config.toml
num_hidden_layers = 9
hidden_size = 96
num_attention_heads = 2
num_key_value_heads = 2
head_dim = 64
intermediate_size = 384
vocab_size = 3901
hidden_act = "squared_relu"
norm = "rmsnorm"
norm_place = "pre"
norm_eps = 1e-06
positions = "rope"
rope_theta = 10000.0
rope_fraction = 0.25
qk_norm = false
attn_scale = 0.175
bias = "none"
tie_word_embeddings = false
parallel_block = false
extras = ["local attention windows", "gated attention", "value embeddings", "capped logits"]
init = "orth"
init_std_qkv = 0.0508
init_std_o = 0.0
init_std_up = 0.0508
init_std_down = 0.0
optimizer = "muon_variant"
learning_rate = 0.00867
lr_mult_o = 1.38
lr_mult_up = 1.4
lr_mult_down = 3.0
beta1 = 0.95
lr_head = 0.00785
max_grad_norm = 1.0
warmup_steps = 200
schedule = "wsd"
decay_fraction = 0.91
decay_shape = "cos"
final_lr_fraction = 0.1
batch_tokens = 16384
max_seq_len = 768
doc_mask = true
train_tokens = 104700000
max_steps = 6391
dataset = "wikipedia_en"
Each number is 500 + 40 x the weight over its row's rms, rounded and kept within 0 to 999. Layers, rows and columns count from 0. Numbers have three digits each. The size before them is the row's rms in percent of the matrix's.

# k: layer 3 attention key, 128x96, rms 0.289, rows 36-63, columns 0-95
# q: layer 3 attention query, 128x96, rms 0.289, rows 37-63, columns 0-95
# v: layer 3 attention value, 128x96, rms 0.297, rows 0-41, columns 0-95
# o: layer 3 attention output (transposed), 128x96, rms 0.275, rows 0-40, columns 0-95
k36 092:492528403554482488479549472480464480466493544478441515428476546496519507473560484530526537547477557552491580449504576496575500479472409465493487517524558423521577492457547486447504507507490529478481411475513467539470500442547516516498555495464503486541466543463539479602444505487522483505
q37 087:466411447425498514470525506519524542430537506415520460483517474521438481449557485481544462528489441439552504501545475448462452515526529516535474488458473426515479428482515537504536549459589496464578459498463498520537512501510450462412497489518558541466481433494493490438502455544529450492
k37 101:548568500531514556437499556472452502442530528471532456446460558482464476474580509544494518501507549532505577554502493502568448445550449483548509514483486489548501453515480519503538497492586420525518427495479454598500532527536473466519465460450539481496515522501604491563519490469536488548
q38 098:497541556549520516519549522448494399574461546547497550528459551461511519544485525514513592490499526529556508586414486491491532484538534536469501502524518494449491455452514526492479450533456479495416439456562452474480437493486477527486472574415464449537536511471502467549512513466491488560
k38 090:484507483416507518495494581538504464598511526505465515472484578492497498586470513462436486550463510552517499482485580470498518467511549607494478411510508509515497440487555519473474448502449578514503454493473528481488491461526557502496533547456483540524492589445415497454484484546546529504
q39 088:483532509560486509474540548461443495578506549514481410526515514494490487507565370478433492503506525531440509491488468506436523418475536540472467525468515512391489503465479504532463507507487524529431439453499537522531493533450530462541486551461456541497487477491478463407467526539447438531
k39 097:487524474528558457563624563455543443530439473475392494460478512548476458597494493457493509531472496504548551525515512476556520484506415525416511528489516478505539502501452539498523487552524530522440485467470499530489459519510503487489465535501538502499483463516439508503461384534516443457
q40 083:480489523533504512498562576475491495534465479483535437521516568451471478522566447445510496519504445501454547480509536452484447459526503458521524570442452547462448496541531559473517564505505486494476455458561463480511491515585548489512590579468473468490457457471500425449473521558418455531
k40 088:409576459510500445567516545456534511522493462488492508492531545569446519495568447418494478503494479516509564484482536469542469461553433459531502561465466479551481495449512468547556507512492491440525537411445479523498487556460498569428452491469521473440478523443566509529476464521491485556
q41 087:434497445523467515519510605513563437543501506466485519515470457497491507514571485498496499491523541518530462535413510516432498587509508465459433526512546512469420451462465493557398469558479455520546484455488536477565551503477512495458452524436471497496587523496500519489558502557539541505
k41 085:553552441516483572480495561499607488568574524513518483542499477546443471548563537460440555546497508515510450535518545444455503487486513562575526508435457566487475473509475478533559502468503498467498536453496507542512502511472540522563411483433547537480498547535487490450480510551560529512
q42 088:501469514450494429526450515541479493484468468520465425456504493572438485493531477520502447461520510552451437483455458482561532522448502574520463406558500498503534544474517481538582486438528473568400479457460523597521540515499464543479457508503570510477524447479536508497485475505534444527
k42 083:513442510534552524412521501459516430483574532497501528443449439489408457434476504509483515522529491470528547563481420517512497566472459476457457452501550506576592527512556594543545501538488477463516468587527544519531510528523483481535492480528488529573479447485522481477484487519485463485
q43 082:448450484432519483463522555440516532378502529517500460532501505514451507534485485531444512527548497565432518467520514478491474549494433466539540416457524423465499554501497479528540519440553447499501503443440547555525512545553470530521544494503507560439515481557523442448451486565493466502
k43 087:505563486570482472499527490493449491425477513518498473420447472511460552520455505576522533467491514515505527460508537539496523502530495463553490584483478508487529521490506488384512504541568437498433493545525457610496554513437477523474482402467514476540453511433565484534533521536520443507
q44 089:570542497517442491520465500475458527499449546523457495498534516417501561468472450478449554507464511510444538453517518520381489493502542537540592502468530544427479507558550521446505494523518510529532498487563522530430534467486534488544492446518408475541499487511515503554470455527410473433
k44 091:505573418410509443538549512415546479522496447464454566536625490514539540502472514548524548557490487519503467458544495487504531522535455442468508475520469436538561565427460446558470484522526486524492473489492505434528493465471464531507446482485497473514524465495482471471469453450482444535
q45 098:458442486518528460453480463450491520524592489519503550459502473453570468536474637465429487481502507498571556498501536577508520535484567459527519560481500509494526494502502519494477465594478571486477456492483462517472475447539519622447529493497519463540545542455527521513507509478545508506
k45 099:501487537519484454413472457501438585578533496524480440486463494454555559508523597460526426404484496474537462528537520523502492504520587542470495517533497600501470505477474527484442476498465519503520547531503493505509494497444450503492521451522434474466544532433478586501509459536520543452
q46 084:509422589530528506490522523472494445460499455534526513462452569487467525525540545521533495564567415519494543569525506490514467503526434413466590538545474511492557557503486491482522602483498461474500512487577460419477457479505470473491549554539558524481485498559531466547497487488486513473
k46 084:477478492504479520526486430493429506426571519479564447476469517510525474498521515487493448427483512485435525446475483492521509520520538504507501473459435507484441467530546409431462486451515491523564595544521497542446430539423478461478483497464549504517454573447540537565554549520526543476
q47 085:532562563521453516517486455557553459559497534476543531405537472468502560467440563599625529509473480424571485534484472452504497491545510488546502519540496492506501429506554522444504470503548505506502522485563421456496459493465509450454481498548491467515485512541499487550549512450505500479
k47 087:476429482472417542495403446574505384492488512547538490480549539446544469475531522472419523502504544567500467500463546497470494466496477513525500436485530487557418466540520472561456511488503538480566505475550547493503524480504543456530563524542488513444535553492535433497532532476515553514
q48 082:515549421504478495475476583489554518481495548554479569581473541462513508489460450462510568522473478532580468491498534489503569499517457595456551506465534468434498435491572513506487441476522467404552452520479500523516480408484454540505465525470456501461556490479512540551467480527503478505
k48 084:506528473454486493463528551482481531548495504489511554515517489452523511547473535526457564553472490555485491512526562512469559426462510516517462491443546504462580514462458474535477488530474520539496452492473431478490502357537560476493441451473534483512479557491584539503416517570577469532
q49 080:510473479521533468475496469477527446545575485470453496502538539472501540524479544518500437522528573481481609477460544541494511577484528432520472526511485523510445485503399489491477483540478471549528481479551441498464519486575485541506576455463475420586503580504480535496579539492518567500
k49 082:452545525497485462447534469534528511497534511502531510556507541573478560426595489498544462439443551484516497518528460497512522598497527503442498577482480496460433446428516503507450471482441518413444526535475429494503506575417440504495512498452503496530565483518472503477500482534487562511
q50 104:474470452495499500466446472522507556527527478497506469469589465570490441510558462464586371525460479468503467470509470450536546502500528511515455519512465505502475420506522493531582539549563505477501492576513463537464502437530510487485471491515524423540424494462478553413516560508493470526
k50 109:464486495536615482441495491535494526477489505513536536481503547488452518407541499543541506464438522462451551574483446486577466465511447480434466516492586478448465465541514495596483499534559491423504458484507421486544506581492487502513502501498510458478536487494583492534489446530522522532
q51 093:508541521460502457509440520512532494504445497513438529477483483517448495474452520520454495536540513484431443436446447499493460534515483503578522475516481546513478534565500476537567510484562492509516518512558495573463447520493546546562396459572433507447491403503531480455454461521452499417
k51 091:501492470449529515513492453492524567478482436469572564474506493483585504564416509504528547488508526428451525507466468485445481536512469465493503464519509501499489532493491538530520534580580408496451485503550458490546455570471477524507494568604490478512478488459558414449515472454471446494
q52 087:533484510549541519560576542515473430471408442518487448527496577527487502476512414418560549494473460538444570472467540443551536486488506561423487499482433506500516570469492470492530545467459448497476511478479477496510481500506480467493495554425483526504490527444430485471437491518493559540
k52 081:435478469515507490618568568433516510508501459501577541581496539579450496499491432480478481548519473491460520456513490499528505526506499502462464592428485440521510508416555481533484511529496562486515479478459536468493497540522547509433477513538501590529475486519457532449475490474477574538
q53 083:485497453498556500533469615512492469473468466486476432508463546552457438463553453436542519488479505598485465509455461420532525517531523534442443478506515480522499529428493492550544553490479452466448441505460504538568518528450490510482462566428536514445524480438519514474441513553492513521
k53 079:419513450514533522543522519455519492570555522468573579520465472512362445504456512487452527580474468492451542561525453505536496497477498536510530464465530522542480500536569502544546524547497501488512515542515501508468537515543578515505434493471560588475466493483466521490513505594534513505
q54 098:480505469481519560497541465452479550462498470508506441462484495427484470536585452482430514460521483512451501508553455544463458500488571493533539534518558497439542542511539461481453502535571496533510482453446537426521502530403516522504489495472487517493467537481537493509438487508440346507
k54 095:506549463548545446508499474511445529485493559474405407487537494430526480526498598448470527583449463473517513510596526516539460537549478450495510494566500491572532547468541444438510540503520502456560549547576450542559515451503471526474517537465529482458492481499483524521496505498502477497
q55 091:490413507484482501485450478497498567455449471499516457521555524493502489519460528520554442539489463505485500438511526434521510477534492499579562460463461484551507500530562550378578506539545517482490529554501450542456528510609488511502548443557533441531469543506510523481459541494422473491
k55 097:456502509531520491460474457505479498467418451567497536430527523494447546399539480535581472453483504480500527494457502545536504425544483442511480529525501434518505508483545444563446500513479504457526542477501458512499524587429447574511498481456430449477474466490533491555530457471444521579
q56 088:470451449455510515511523442492480493482433499548524477514497447619508506522422449523465548513535485514563573452459502477526530495516473562477542476493494423510535551449475454494512494458533532535493491503477484590547479484492458535513452522514595593491534489493482486445417528564547546503
k56 106:568399528516473471482581538473463527448519452519465491486463545507488499532446461548522469521471509569555478584510482551509515462521529511475431626498481520463489473474493577509454459488521518562502457494451506533455495495510502484543528501488456479588479507506460551511561401449507523486
q57 103:503515441509529544538518457511531463450447461471512470462479470532521426504574479511548497413517476463499487478448453514542486535483557478532476495541518491590525544488541430512454446525575512503557523554439530421526527567456529458504433464482443524516523560423461531494446488485473441482
k57 104:477424479584480552514426467512544488466487534522515457511459457414550459468519462441453502595462481441485499493521471523507448467482530487522513521549523469496502505446542437521556581487533549466561539508592518543550517538576532508473519544517489478459523446564474467502468536451479540501
q58 090:519505440467516527472446467532465486453511504469491513503500483559506462480501471464575510481489504519573493501495520471599545538529472610451473450558519449566510544462514451533524454475496491433561519592404462529476469449460455514484406492490519481484522479478485543540499450501553564518
k58 096:528487503534537555485502542523487542530535541485617514545474479453549498499413508584476491502532509491477541555477433547515495460476541483426455495436597487455514510459493505509476476465559509552553422472503493451444520454601542511528512540444457571536491461523488499470491507474532500530
q59 103:463452463459517518433485486414476550472505516459540505521414549530565516492527514473472508520521444542544445537497487474474501538553494516496592484500584432512491525525526508478467449559517491423575558545455552412508546495449499508444484464475508516449488518433510534494405508508474476486
k59 109:559543541540528531528479510546483570540459494547479482417494491486605468535439566494495536522516513487490536470450493525581481472483569507531545526556470495414527550560475475428517465515525504521546520551517469537512528463498504503466476479383485507501436505521480566568490523441507518557
q60 098:529483481462590563472503465533474520499478472500497510568433548519568455477509529465498510514496442567556496527573503575583560505500476514391486522497498520535548594476502494517488535501441482502470568530459459436461493522485473581477492530426575465499487520472471501553463507489534484529
k60 092:492486591499492517472467508551377594507554505466522459591526455498563456493399518444476477489481460504502508531469439478481490531554503489508479458463500543491471549482485528450436472468447533538575493533448504475473556486541515475471509558491488582494474488525439564462485516518471497466
q61 088:491449472505528511514512584555477534444464456533516462559532495519500420491569430399482477487465491562432480481544527533561564440486499587430479511441464482527556536455495502520548528464451503479467443526435519557488527525475478488523479514460524536507484490455449471453453446496456488533
k61 081:471534489526574516487575526401483521499459480487547490569485469464398503462500464518508458534502419451452531457463512487488509451515482496476517480471556489534587555514447472535515488535512488534480473456481457513452573516557481517503435505570527523478501421566474580481470475544432463497
q62 102:541554528565443492580534539523505569519451476470511515541511540357476492505482447461589527550465526469499457475495552452503527432548497592471435487509450520437448446469583537438496502479448443465509484513486481511494497488503488483464541467476511494486484520511474529479572510469508491521
k62 094:471567505520480561534528598490499448508451467515512507506574505510424554473535518485502595478530503516478503489502607467488529488508510505467497438459533453500541546481532450545475533577502511504461506449474519414560503457477528571469471513505485546494470483532517452506497516516504522645
q63 091:460478477489535503500515506551481556494478455552533499522511485566573475469493478430525547481417490544482504503523488572583597515469525543416366509516473522476511526465487452552521544536459490501489554519451496535531502497480478536440442496454546511541519540457430518463525510472562506545
k63 086:523412527529498480485505567456471602545516479550562447590506498472468504500444532529480466491517442467496419488468501483480503575542568520458419508507549542472515539528516511533450510535530491513502438505498539456516539509555534497499488497604520546493510460540454564442490509556499569464
v0 094:530538499504516481494509452549508581434466520523466484444500509453501539540473404551546517488514463457485508474518541583499500494475538453518528532503539476527459551542467433521539472516467528486492546465536471464541514612514486458489553432473462489589504540536417513581522577537492464460
o0 079:550479542461538525525488496434503434475544435483530506475485552529423537421477436539443458586453541476559491504548478480618515455463482550509496506524465545487487510499544487482519505469534506528480538492540549506457570453553530519561570449474468493494498456517518512502578471427455523487
v1 096:568532575535532482444445467520546611535519517540520519593544485462483524514468461497510534504548491439456473526514468526539456535507501447533521513463483587442517487563500506458534505588518485505508541486465483480467435496508567490541518441528451437542541490571488477568444469491482464464
o1 077:524555553498542457518502511537517458499526507507518599562470608511509520515496512544547479596502530456574569520443555468510541485517499593462495458518478468461502492508549543445517522422472522472471440486516549523599512482442448453526506516414530554482487481487527496509519477463500481515
v2 093:554463540477507499520448486496525473443465538445448449497536514540543540475455481511496494519452589454528536474496444533461464511474547421463468454518400552490515564526537505507568490476467550524547539483499530542485513478563487550449509510489424519506521548537584532488511513521370501487
o2 074:519503445500509456498521525394504512492493446502477483487489552476515461571555436498527421558529562508508509543441568457492542491457473501566544495483562522519507475513465482465569479554517456559468437492450466482566524505508536533556418532515514541534541435532499505565492527425511460437
v3 111:508489565569533488517527477570462503467521538470464497430551432475497551492490546547512580486531433487473518519533524501510470514468469364465496453510561485497437592468456480475575478533554476530464565548560466564499492505481457491453520458487493441478512495502509533551476444540505521510
o3 104:466434483524531499460475458510573491500482525510531498510470467531510570515529461598488465459408486493543565486533550448518542476514465494536455508499469470453541482520451509568557473438506482506455487536593487453484525544466539496429454455490519490524568431430527416517558473444490486524
v4 097:403518485478381479507510488494503429501540520491524518491488461488476512468521498525420549517545519502484491545428467507451421470549516417434564419477518431457507461448510523504468529456486484518509501534559500484449546482500537510546507509447478484483474522475564488481580565511458527583
o4 087:451501466538549502522547546471489609460489467459400473540471479409532471478550515435475438474521480501470518437563527482553517528492463505452403520497481504548482579492441481517474471500512479573470494511456516528467499519516488460468443508529556592538478463477510424497478457485520465502
v5 106:523482518522444543515462447484444452513488497410473533515428521484502493493557541491444419516501541498543502488477478509516476506590425443367519433523564486582478473480512483601539520490491533474579436546558513510528485507473496538472486514481497449498469507520472452474532520468480487530
o5 086:396514496544490495533492542525502503463433521458545452526501402519501449500602500477462555544474457494454540483472503513532530504445529406542549453499533465429506532525488478553493457549508512550486533494473547500434526511515567470592528507514531557454479465507524528462492581460457477503
v6 082:474509511431496486470537481432496413454520448501463484491469573519545494511507542440527475482575578513453415505466525458451461476503438480478516480448558428549460447480477510545452486478467489522523469542504549474459544441431512523504476529425565540546553484487488502519517494526474582558
o6 076:448452405485524588574498505520452485488537506438512520474528423564517423535501514514509499494509428526450458509461523513486500539535546523478488553502507553495532527434534421518393555522506522495528598486448516552516457473520534516474504444503509517453508431556442471503468462471482485510
v7 099:456448488534445462498549513485480430504458552485420517510504539413478533538482550500563465533532475534494528495445478506496462483494464498562535432471503503558503571415467534510542495511532480492540482516523490460465507486510440472480387515516446485558495512485578616481536554498439472471
o7 086:463479542473512469488480540460511547526517486508514437473490441537552514505520504427430598423507512407501531502547458518431539472481538450491516595531550501541575489491483502490516410490543463524535443489439462531497487514448518583526510500504446467472546507513485423510470438468496457532
v8 107:498534522483518505554520552521544523533477536514495423470543441502575496481502553448507362514453490446545420499481514511500501442483457605485515491451497509442530468480470469475495500548504476525490476489440560518494452529527492427487520583466516530501456481498418534463530538443517458565
o8 094:493463475438424502529499437539433463520436524519497504478502460488460455512453529473477582517517474508503564473535595486466510457483449515489584432471474508534479554503516509488457448513484457471538528495589472448502418493457496547573544416464461498469489539525482520575475507511556536452
v9 088:508472489516512520503612571545527475556456467518472498482460526454564504460494549529550508456557491533490512462498591530509546496479520564441553462484546474520537549482438479444492541466511458419503498566443476463480510514504458466378452507472550554517569512489497510473495543468535452501
o9 080:515482445554508588503472477460493498506481488540545497450455465543412491506431504461492488436471505482468575453556427544413515457493479485532614494518504509524544537543510544505461478443451549577558494534509504503470437536483470485447558503534422476488493515459517491492497438524511563484
v10 107:563537609534434540504520419512505555508484570465547581487491526432472550527450553588476500578454465445475528532504499538530459460466468418530543426558504500524495527548476476494547491516494557515514531498538457506476489538528550514445439507470472500508508542492443496520537487484553497480
o10 109:462512556593504484517437409476508502548457497506535403565490531460468579514534574538479463566453623462581538470476512492503503508494492510462483507535489502541534460482501550511500523486514386565512543508518574494474519476500488513512553555525517522496538480521482494446465521464487506519
v11 092:541530558506471498509552479596503512446615506507508519501488460467565502498450508461482544521448511464464491472444557496457508484490474480470486545551463454468473514547458481472476478469515454513430557519490432558412481418519503495495478475521535556569563451467448508569502460471542534438
o11 090:528432505496547513501452405446486582474462508516547494480497544537442549466416521566496407451481531512533503548482529456496493508449470523497477483451517504530483491483490464486480604500532480518507558504608521387567486513513495502432530529496540541479551529518506529437491508535528518499
v12 097:558485497461534550503542534509443546566541432496508315505553505505557543476531536452492438518461543534515499505474484537523499508575515489549493530434524471416518500515532504559511499522524430511465585514528494444474502466451497479548478512439478501498475474451470499512449483507471502506
o12 080:475481494517445454468500503491478481473478555567465618501553482469487491485477503508522550424620484481506491553531514453481492445513450513490429438553495510495487516526544549439503524457514584490493451514519516543508483474549569494528472465545583562505542473576469490475521480424547516467
v13 092:488553594526527527487516594457453520399464496452445514523516490503522407447484504540492507447580466493516491500562530507489510455485450471499500577464451567553543492556438500491474496451487468527482455544519556555549424522454547482513553503479527518495419523498464488519492515515461491548
o13 084:392491502487516548517505543517516405538512498550463544426495504526567491452512443493561514548514441532480506473485572541512536494462522516496483519494537485506493591532579484507507531514472510509462482466508448472494559503516488497533530433500506468473445420510478481567494404610429483493
v14 098:543515511537508447516486433454502481453503465469552616492474478455456490477509524568433470526552483546496534457517478491522519528456445434513510524603498510481487529536490404599487469508493548492543486426524486518574535472478506518523523461581493493530510528569505460463508478554474426514
o14 093:477520475456497508489489529545559526454472512468548470483432496600539489468521501550527511548445597441525453482413548550592521528477540467492458504561457496509507487459442493547532491511500439550416522443436492456455555527505515491458484563489529506487516491469513539449495581480452508495
v15 090:523509546444551504505487439438427538556553463543544561541537517455527485473493545511472527606513523417505469523437521436513481512520508474398466540550527477470465460567502472511485518543541556481571521463496531569522516505498524548460487550457501488417445513484524515538527492506524561476
o15 080:479501501575486578531486511555548507498467537474524501498456468463502504537579572564582485467561558539488541474417531540464498552487501495458460491411475489440507471484465505524430501511461395506457534518511544479523443520429557518527470483477528526503564520489545513452422481510486462529
v16 100:538518441440496555497466567542558412515436444532518488518472483567468499483542437487471442539471522502514471519542554570483524452468547545440515467513545469512522493505500458552467484537432487480466397473490473456506521504457576522460471502514467478497490521531557481386443509558507494524
o16 080:471581463491498463496526525529484453447464499493476456498531516513466436499466460508552487541472508449538547441472393415570511532525470506563521526512507515477490542577485495501492526518494514536546587470431584514479490467575456499576449532556482482548487572498489541513500541479465428480
v17 102:531484594473551525549466419524469519507567453442541411582468551487507530463551516461491458480403555502517487520522534509493488536542464576472575483500561478542474426529546464566472504485554539482530516553447461447502544542468489492527499488454501512452511551489447494521542520501513495504
o17 074:542535497593460471495439498515499512511470561508488516477472395504453452496464550499494497562489444490484498544496478501509569581465522469517495426513502539472459492456481488527463538494454537467584511484581525573484458483490521472528531478551494479456474459578495510419449580435495561543
v18 101:477447452496442482496477563448528424449501486514425524481513579488593450545517510515509504485574555593441480400442490489530464529498489457476480469482510485499536522468476500580474588489455413490555455489486522516469516429438515553512495477501497531513473475488542458515462526483472508521
o18 100:420479446439513566496473564449493497458506392461544478534460521547528427513527464548468544422575486477474457504472503481496503472468537522495560453522572482503501504486529461546455484519573516554477528464379519500495534462541484451481531466513501581525508456488521536471529484549525483525
v19 096:497559509474510543540461475523513457474511534475391400540530458556562473590529534513490482494382491403502517457525506519491460484522482496407493474498537460493470495453477509461500504502490445504486507544562513566487460468519561462457481484525490463513522530495585464529472479425470537500
o19 089:454468436520474456475464479403449472475524488452521485501525512499521522503545538516548539494508422588596516576492512458504512552481452499569517481427497566488535481516508418520537541540566449508525524487538533473476485465483494533582450504501580515523455445468526498512451531492481435553
v20 107:471492500437517477578473531484392477443496479466485552585457578471482459422532446469443486544446481548540488505555511487458541470507524554431512458510531449532489487509524530493448490472504580461550487534454441530442502515484481529500542524448568504407485490483486541487558535487489534503
o20 094:459538576550483533521495614528560511562484528529485400449541398450480472526521486493500495511515447528465476534479435491483534546445593467421548483468521559488434535519478471539501519550440524513523504460539533473533450498508530526518494541531448483505532466495490491495463545577481516487
v21 088:555489543497496531413487554492536456551449496505562460514509528505509451495570519480536548499485489540542537438526491511466516481503531529456506454587520489513479532518489431424557546507508447503554506513482518505526453522487494532468431581446497418459407569488479513538512612488505480551
o21 085:441559501614526524538495501460435467479467489510474490459475471436487518491441483501535553445478567505480534473535505482469542514517487426568601426415522478488396512503495552484499475427518494561520488534470529442486498501518429462551563447516464500515471509519487484453495481509530513455
v22 094:509493523569478490477546544453437482467521536511515494446529459494390520535538460525555551474528477477513516497532473491526480543468519447428480450504470538544502482485520490510495500470542547521534589512558499477498525423549462405485495451565494444512568514536486512593557567532512486417
o22 066:527482476527463496434507474449579535503532492430479575585429478466522537466495500546482515532521522523464476618503443533553500469495578477530490608444498485437544541522487482497498507442501501492479450472503476474465462506447501542555544504416411572496508484508525515498538480495466497487
v23 098:444482443456472473529467560403499470515459452556492580496507578536593489485549485491463481530557563498492474516482517444558537508520515486483498493542574451463555494464493547500474547561461521434525469489438493509479513548488530563454550474422484481450490433480544480467470521506506545559
o23 107:476558442503495603465481579546481463498504473465538407503502462507459452512590478561525520428536489562481522423436451505475482464524544516469520437528502475522524515493525455550471470471508464565540522532446580536505534463488554525464401524492502559525519535449508497473500485525528472500
v24 109:488498502484466505486466546416472445557525425462520501575497593534541459481582455463480505550497524609550511463494487494451479500579506510478489449483482516468504464514514524546512530444476466465535468488463536479485492461449509547521495505456515517431411454540492467418484574517486495576
o24 104:443542560501461474517483617555470509503435511436443465461473481453516463521474479492520517428573494468438480513434509462449492519499552511514513391506514470480436535547502487483517479545524548545488436473407520480483530516538424430561512472587508513477490503534505471496486503495513498459
v25 092:539547491478446456454572576453494438454454464524572517505474498515561519454497513480521464513455585485478526514444514472487484527531498446428389511571456505437503482509501516525439489448406479487432542496500480523489514452617492500528477518509483511495482436477474440502496542476498503522
o25 077:506527420527495516494517446509426543410501473440457538459532487482481463479483448473483396423595610537534502511487538505534458467482489523545544513471542465522474539508558514532483507495473486567474503499472541434540533485538492499507448500479563527461504516555528533463500496528551518400
v26 095:509586550559530477500505515478457524552564550461593501485528522531395487528584476499466538511444447536517519449565487461513460477487486461537519433453475479464463552540528520422589466510528498570493569490512477504497440489469525465476556496517524424513512512547459506492477514562514518487
o26 096:535554551510474480498413503505520508534451514498434479513467503461552629502431518555534493531437472501500514567464472438464472506550511504485508441540452517447487465494492517487576590434535486453519488517545473397470494506539418478543548516483478558493538510497462502516535501438515483480
v27 105:415465457502437510501542578479557462512488458508512482504487531535561474495568471562493549484545484559467515496523514499543532549388530535440489518477467519524542468552505602483527512440505458556493490546541564458494505460532486525479457512496490533560509539432526434452429490541553519471
o27 091:537478466464511531473501490474450454507459444474448500446516515507487482541499525489584450493508479563455538454517456490405462521595503502493511579521519482521556567488475449460397531544480531514518480510378479479478593473498483433472569525513508503576491475482520555506493466476486492513
v28 098:545524360509567528472440501499516496547515469476509507516494549521495443472489496507556464520607516486471484500482553511527533447570550539449525502444537528505487531565522468488491538552463438450552530528476518525502491528419558508478497483467535516446493525537552502466416551538521561558
o28 088:488549496535489597547540537508483459495482470558513551516489577453491476491468489521510513458444481507478480479478382504479504500461442558553525449543517481414448525565507565517435551458486581553438546455481518504522425546496549449505517505496514552559518478506531523499547442527498468486
v29 080:538498463486554479454515477437480492618580462553484500518493475520525482550534523549529575495481483510531480433460508423488471573555477541501526553447447446460478439435563484541529536424523528437541444455500437469499530495492534489537468500544471470551509490536524516545471465482483493443
o29 073:545472477511499458443477438509527577475524472438475512484444486541567513490476560458551522471556487495469454542477449600451525528543493469564468450467474565517538468500477493419516446495514490454520490499466516496467480441495482504532474473452541478374448534473568503449467524452496501569
v30 098:493448494507536513430436506588484602517501507503515439502555566496527549531473528529528435512399563478487526518490550488541429474468527483592517547522515531473557524509510490504500475532523511492496477482519445474430480537505499520541503468522430507542516576503506536554375513532463486475
o30 074:532544501500486526494555464423511456457490468514536527481463521457508514527489564508501519542572497484551485496472440460482532533483438551558466490588534531539504491441610565486549505451502520494477464462529479565523565446528498505496410542450535426429478461536464483452552475522551498531
v31 088:484545495567576511442510461506482505511553485440557509508447436547425530489471538509503509510478449463527513514497490487464488462496505515632511544419486547513519502527506457426513404465461559517434541473475488449486492524535543514502494478493548500502498453535455548467484455621537493529
o31 087:516501503525473499511515443511511531527464565543440468510524561478530535504421536522498425563499487490473445510469452548490467502568464507516472502571434520498521525513515551475595537509483511440467442480545451512453469531500427564465487541472556431469492559546406410533509464496514464532
v32 094:469510464476524493476537559415486445486532477495480514481525525547514527533516508471567557569557458497505481515518548469464476472543458452525512482424555523534403486453501515490525529512495521491556566476492495504467507550454497481466470460500535430456527389469502582575499562588518544452
o32 078:471461501510480521433462505507546464572516483470507470467523442475538501468488469566445518467512464473412418547428394481512515469557585539518498484496455468428546521505486482482460474482537475498504469514546543458492434458530515534541509462445481490482523496525475449485472375480518448551
v33 095:450478543584436456462513584468487499467456456526499494465539571507514496477518535554589585498538510574538496476556479472456476565438512490450430453533434542510524475476476491484472482444512447530502499515477545501557468479560421464521480525546482458531454494451566455535528514506479508473
o33 079:456479457489523541471512486460502486447549490457472491482438482430490468483462454469476508441543541501514462482506530541515479512494558470544598565411579465520502582470530552527528536469462522454506406473443492457503569455490494470532556405474456482494414469481493504520502448523521513528
v34 091:507491544494481562488486477462449459440435486470487439573558533566545531444468513518560479487481579498526450565519474529467524505586498464505455448462511536513518481459553543530438498474424585482485550519495482474564480505503503545502546476442529548465499423468493471554559533450518537538
o34 092:451485447585439569482528519451496505515526498516478516525505515451511380549563431497461484577587480508423431522501530445546482471472525557560543504416499505537488497535558470499494512526437521500499481492528560582504515450525566487533476513534498526479476485542455532506485455552480497503
v35 098:423454470564442543446538536485571581591500529499514386457509460582525501585525486487526496438468498478479473477512530508482463499476513600549507533470492456475585494489501466485461517525483458552468482438462486429465501521530551468485482538515484518567478544532483508524491484518535483483
o35 083:537527434459504502488463449499422483499520476521481502541496478483469547453457538486497573535575460527519451461573453523504488486584443509532509534497513508539549566439564516445493541450538488431556460543493491579433511441509451535511523478491473457505413540528451462569497503544549499489
v36 089:474488532508504493555562515504414517497460538504512548478446451533485453473504493491446433530437527467538546559450543501540504486463542505431432507548452469586575537440519504572485476547453522417458467497487474496442521541564528543428511534495446525488495540511476551437467498539510481540
o36 070:459603513467461486508492502516529495508456564472493438502542489513483523487537500506506435472486474492518506505580407559456504470464452500530478524519599472515546512542507466528491474487507459502554470492459511489469477513451501626499421468539474414488598532534502551498491543509498462411
v37 108:481511512561469495435479382529436540631575536476524476532533539543471532583488513508470539521494466498486504511508418475486452459567494474522525407451443491503512501494497564472553532538572512517521515531535466493483417510489549480488509533518489508486492489541446542530482508460544530463
o37 100:516508611544454479499494508482489597586475562492512486516466481418526548471511599501487579543497503448526425495506481480451486473546479498505460474500534518511466481485472506413535541433583515462578499552577550494502496490465466450541539527498525524470541489432505527495520466482501512524
v38 103:526544541606482519476530452494534530485511580459526510492494486483383436503482604588513523502491410453496469494530470574473435470465502468471551437508539518495500495506480432484508535466510486577477527545553517505474518513445534454534462498492537515511485527480482477501557431497536511565
o38 107:412489484543487532525485474475528496588485518507513505592454515389541580493421527564490511561426504467513519522514516515510458503491466468513542544524474522489504484511506544587507541506469501471478576469496494527450466480499455515474633512521558505538463497486541459502435562489534519496
v39 094:447514535434485394463513481579456504439481461591432502492522473416557558538421470490534511535486545483469436549483583483474487461520534525471498559498517476453507494504445476493499480463500512444472493509442495497565498514521500554450549483514423516561510531498528528534470525491452572491
o39 083:521495515495527591501529486433506510450551443469528488482496517555454448473517485466486385496576498514575517403493575514513560574453474553518470531434500514573466489474529453506509476504481419474526506515498551524593521520511497491531465450500519485450530509483558477529532452498437485530
v40 090:571510481477562488524476514486498580492502501521536515435480478520532500493535547496501554499423475519483455571512569456489464539632483552492449498496494507475530495497497457501477579555498515423500502417440420521483480497509453471390514523491549567465540449494514504509534514465443539500
o40 072:583490503516494477474485487484489518539470509536504461591500504503423466473423452542465411466587512526517451513460456539440484486413488481543490425483536489487527434543524579518533473433465438461545483590537541528543470515520482573438483510512471474458498492488520530481462508525505546475
v41 104:548473515537504551472508429555479547596563446468555524570484524500474530536482494463498474529442498420539531526475494533496567559511513580465577514518515492495483468535491481507480446456523572424486548534444428465456551557547540549529476442504466552427476478501496496505520488525536489486